{
  "num_hidden_layers": 15,
  "hidden_size": 96,
  "num_attention_heads": 3,
  "num_key_value_heads": 3,
  "head_dim": 32,
  "intermediate_size": 768,
  "vocab_size": 8192,
  "hidden_act": "tanh_gelu",
  "norm": "layernorm",
  "norm_place": "pre",
  "norm_eps": 1e-05,
  "positions": "learned",
  "qk_norm": true,
  "attn_scale": 0.177,
  "bias": "none",
  "tie_word_embeddings": false,
  "parallel_block": false,
  "init": "normal",
  "init_std_qkv": 0.051,
  "init_std_o": 0.0093,
  "init_std_up": 0.051,
  "init_std_down": 0.0093,
  "optimizer": "soap_variant",
  "learning_rate": 0.013,
  "lr_mult_qkv": 0.5,
  "lr_mult_up": 1.19,
  "beta1": 0.95,
  "beta2": 0.99,
  "lr_head": 0.0116,
  "max_grad_norm": 0.5,
  "warmup_steps": 117,
  "schedule": "cos",
  "final_lr_fraction": 0.1,
  "batch_tokens": 65536,
  "max_seq_len": 1024,
  "doc_mask": false,
  "train_tokens": 237800000,
  "max_steps": 3629,
  "dataset": "wikipedia_en"
}
Each number is 128 + 32 x the weight over its row's rms, rounded and kept within 0 to 255. Layers, rows and columns count from 0. Numbers have three digits each. The size before them is the row's rms in percent of the matrix's.

# layer 3 MLP up, 768x96, rms 0.363, rows 757-767, columns 0-95
100:100117132087124058119118148155156112120047153104096152159168118161155085176101188115124171184082107132130134140153141118109130183184168127158061143142144122182116124175209087110109149167157118082127103157138123165154151202143121150102116110141166106161103134112110101170139172079133145152
089:157123064128133124189107184120109158151166147126141091100064147150157114166154086137074142097126108114102122137060161135195129155106167099087150135130116107137075132088111129121121114081123123141121111130069201104147129210130145085134107105138124116125144100112129123163246119139089117174
103:141132132122137064123190099082131133137062087145131150153164092140136122053078086104136119139104153130129132134132139134179170116094114119119136158188132080101031099153186132122143083121072165106141128189127150163099113148164075156119081159094150149158100150153148145175106087082158108099
118:142136132172139107127125151167090163126138104147075118167097168134134133113145164108118089090126137149141159106065134145094140194126168117113126087148073150107091173090082132082119189091128144170072186140111091102141109128088149084145071151073139076174091122087170199146157110110116177164
096:104172141116145098115137142152057140147106083128094155117049193165079122091116167174116109193056111133135079157138061113093134140126129138148123075149107161142148192109130131159134103123111166147160111186123145141103155120169158154085079170143117112104144163141133109153161080201114090146
090:147104069143121064111125116123121127107102160157126145193116155148142119174116118155115133130103127136104112072117157119177118090170063196163134094120142098180145171145154109074120142150154141096158140237144142095079140184093120179141074153140110133212094159160127122147117120095123149155
092:093132183096112125111133127098169096133141115117172138130137117112142119143084109099135137087164103065134117011177128143092099085167105090147116163103111116086125141143131141133092058104119185107117123156136053107166045134186149166158142198133099179145097151145120122154103128120113147138
121:071126179114147125091147169148150141118166197179111195058132127111089086072177199193120105117139129170147141114125118187107106106132104126135147089129126167079158130073110172113096106146138111143124088127077126102133124072095129183098087145110060147116110106154103127140125143166098105160
085:093107151161105108139147111149179127134124166053152122141077155103072112154117098179111116102163108109138089116143095139089141094166134112110109075148109162150131074155148181104093105132072147091110142175162018139116155187120151151148097108172146144147096169110079120156179116079104161149
138:130069160167077158079119086134178126065078129145118128193151167031139154151065140147120163148165143107145113161149116118122133174118080130126075063157139121162089142085172125127107159166152152186102138120168142138145144111138161110119088079077129157176125151131102112134070150136140137123
093:152122141147122114185122127167084197123156163089097151122134127108150102125109138149110145115169145164104150102102131200119107108099138124129148107134187138120158147162122150115155133080126176123092164157140172102105017090169186125121134046165164075135145114107148066140132177061160122136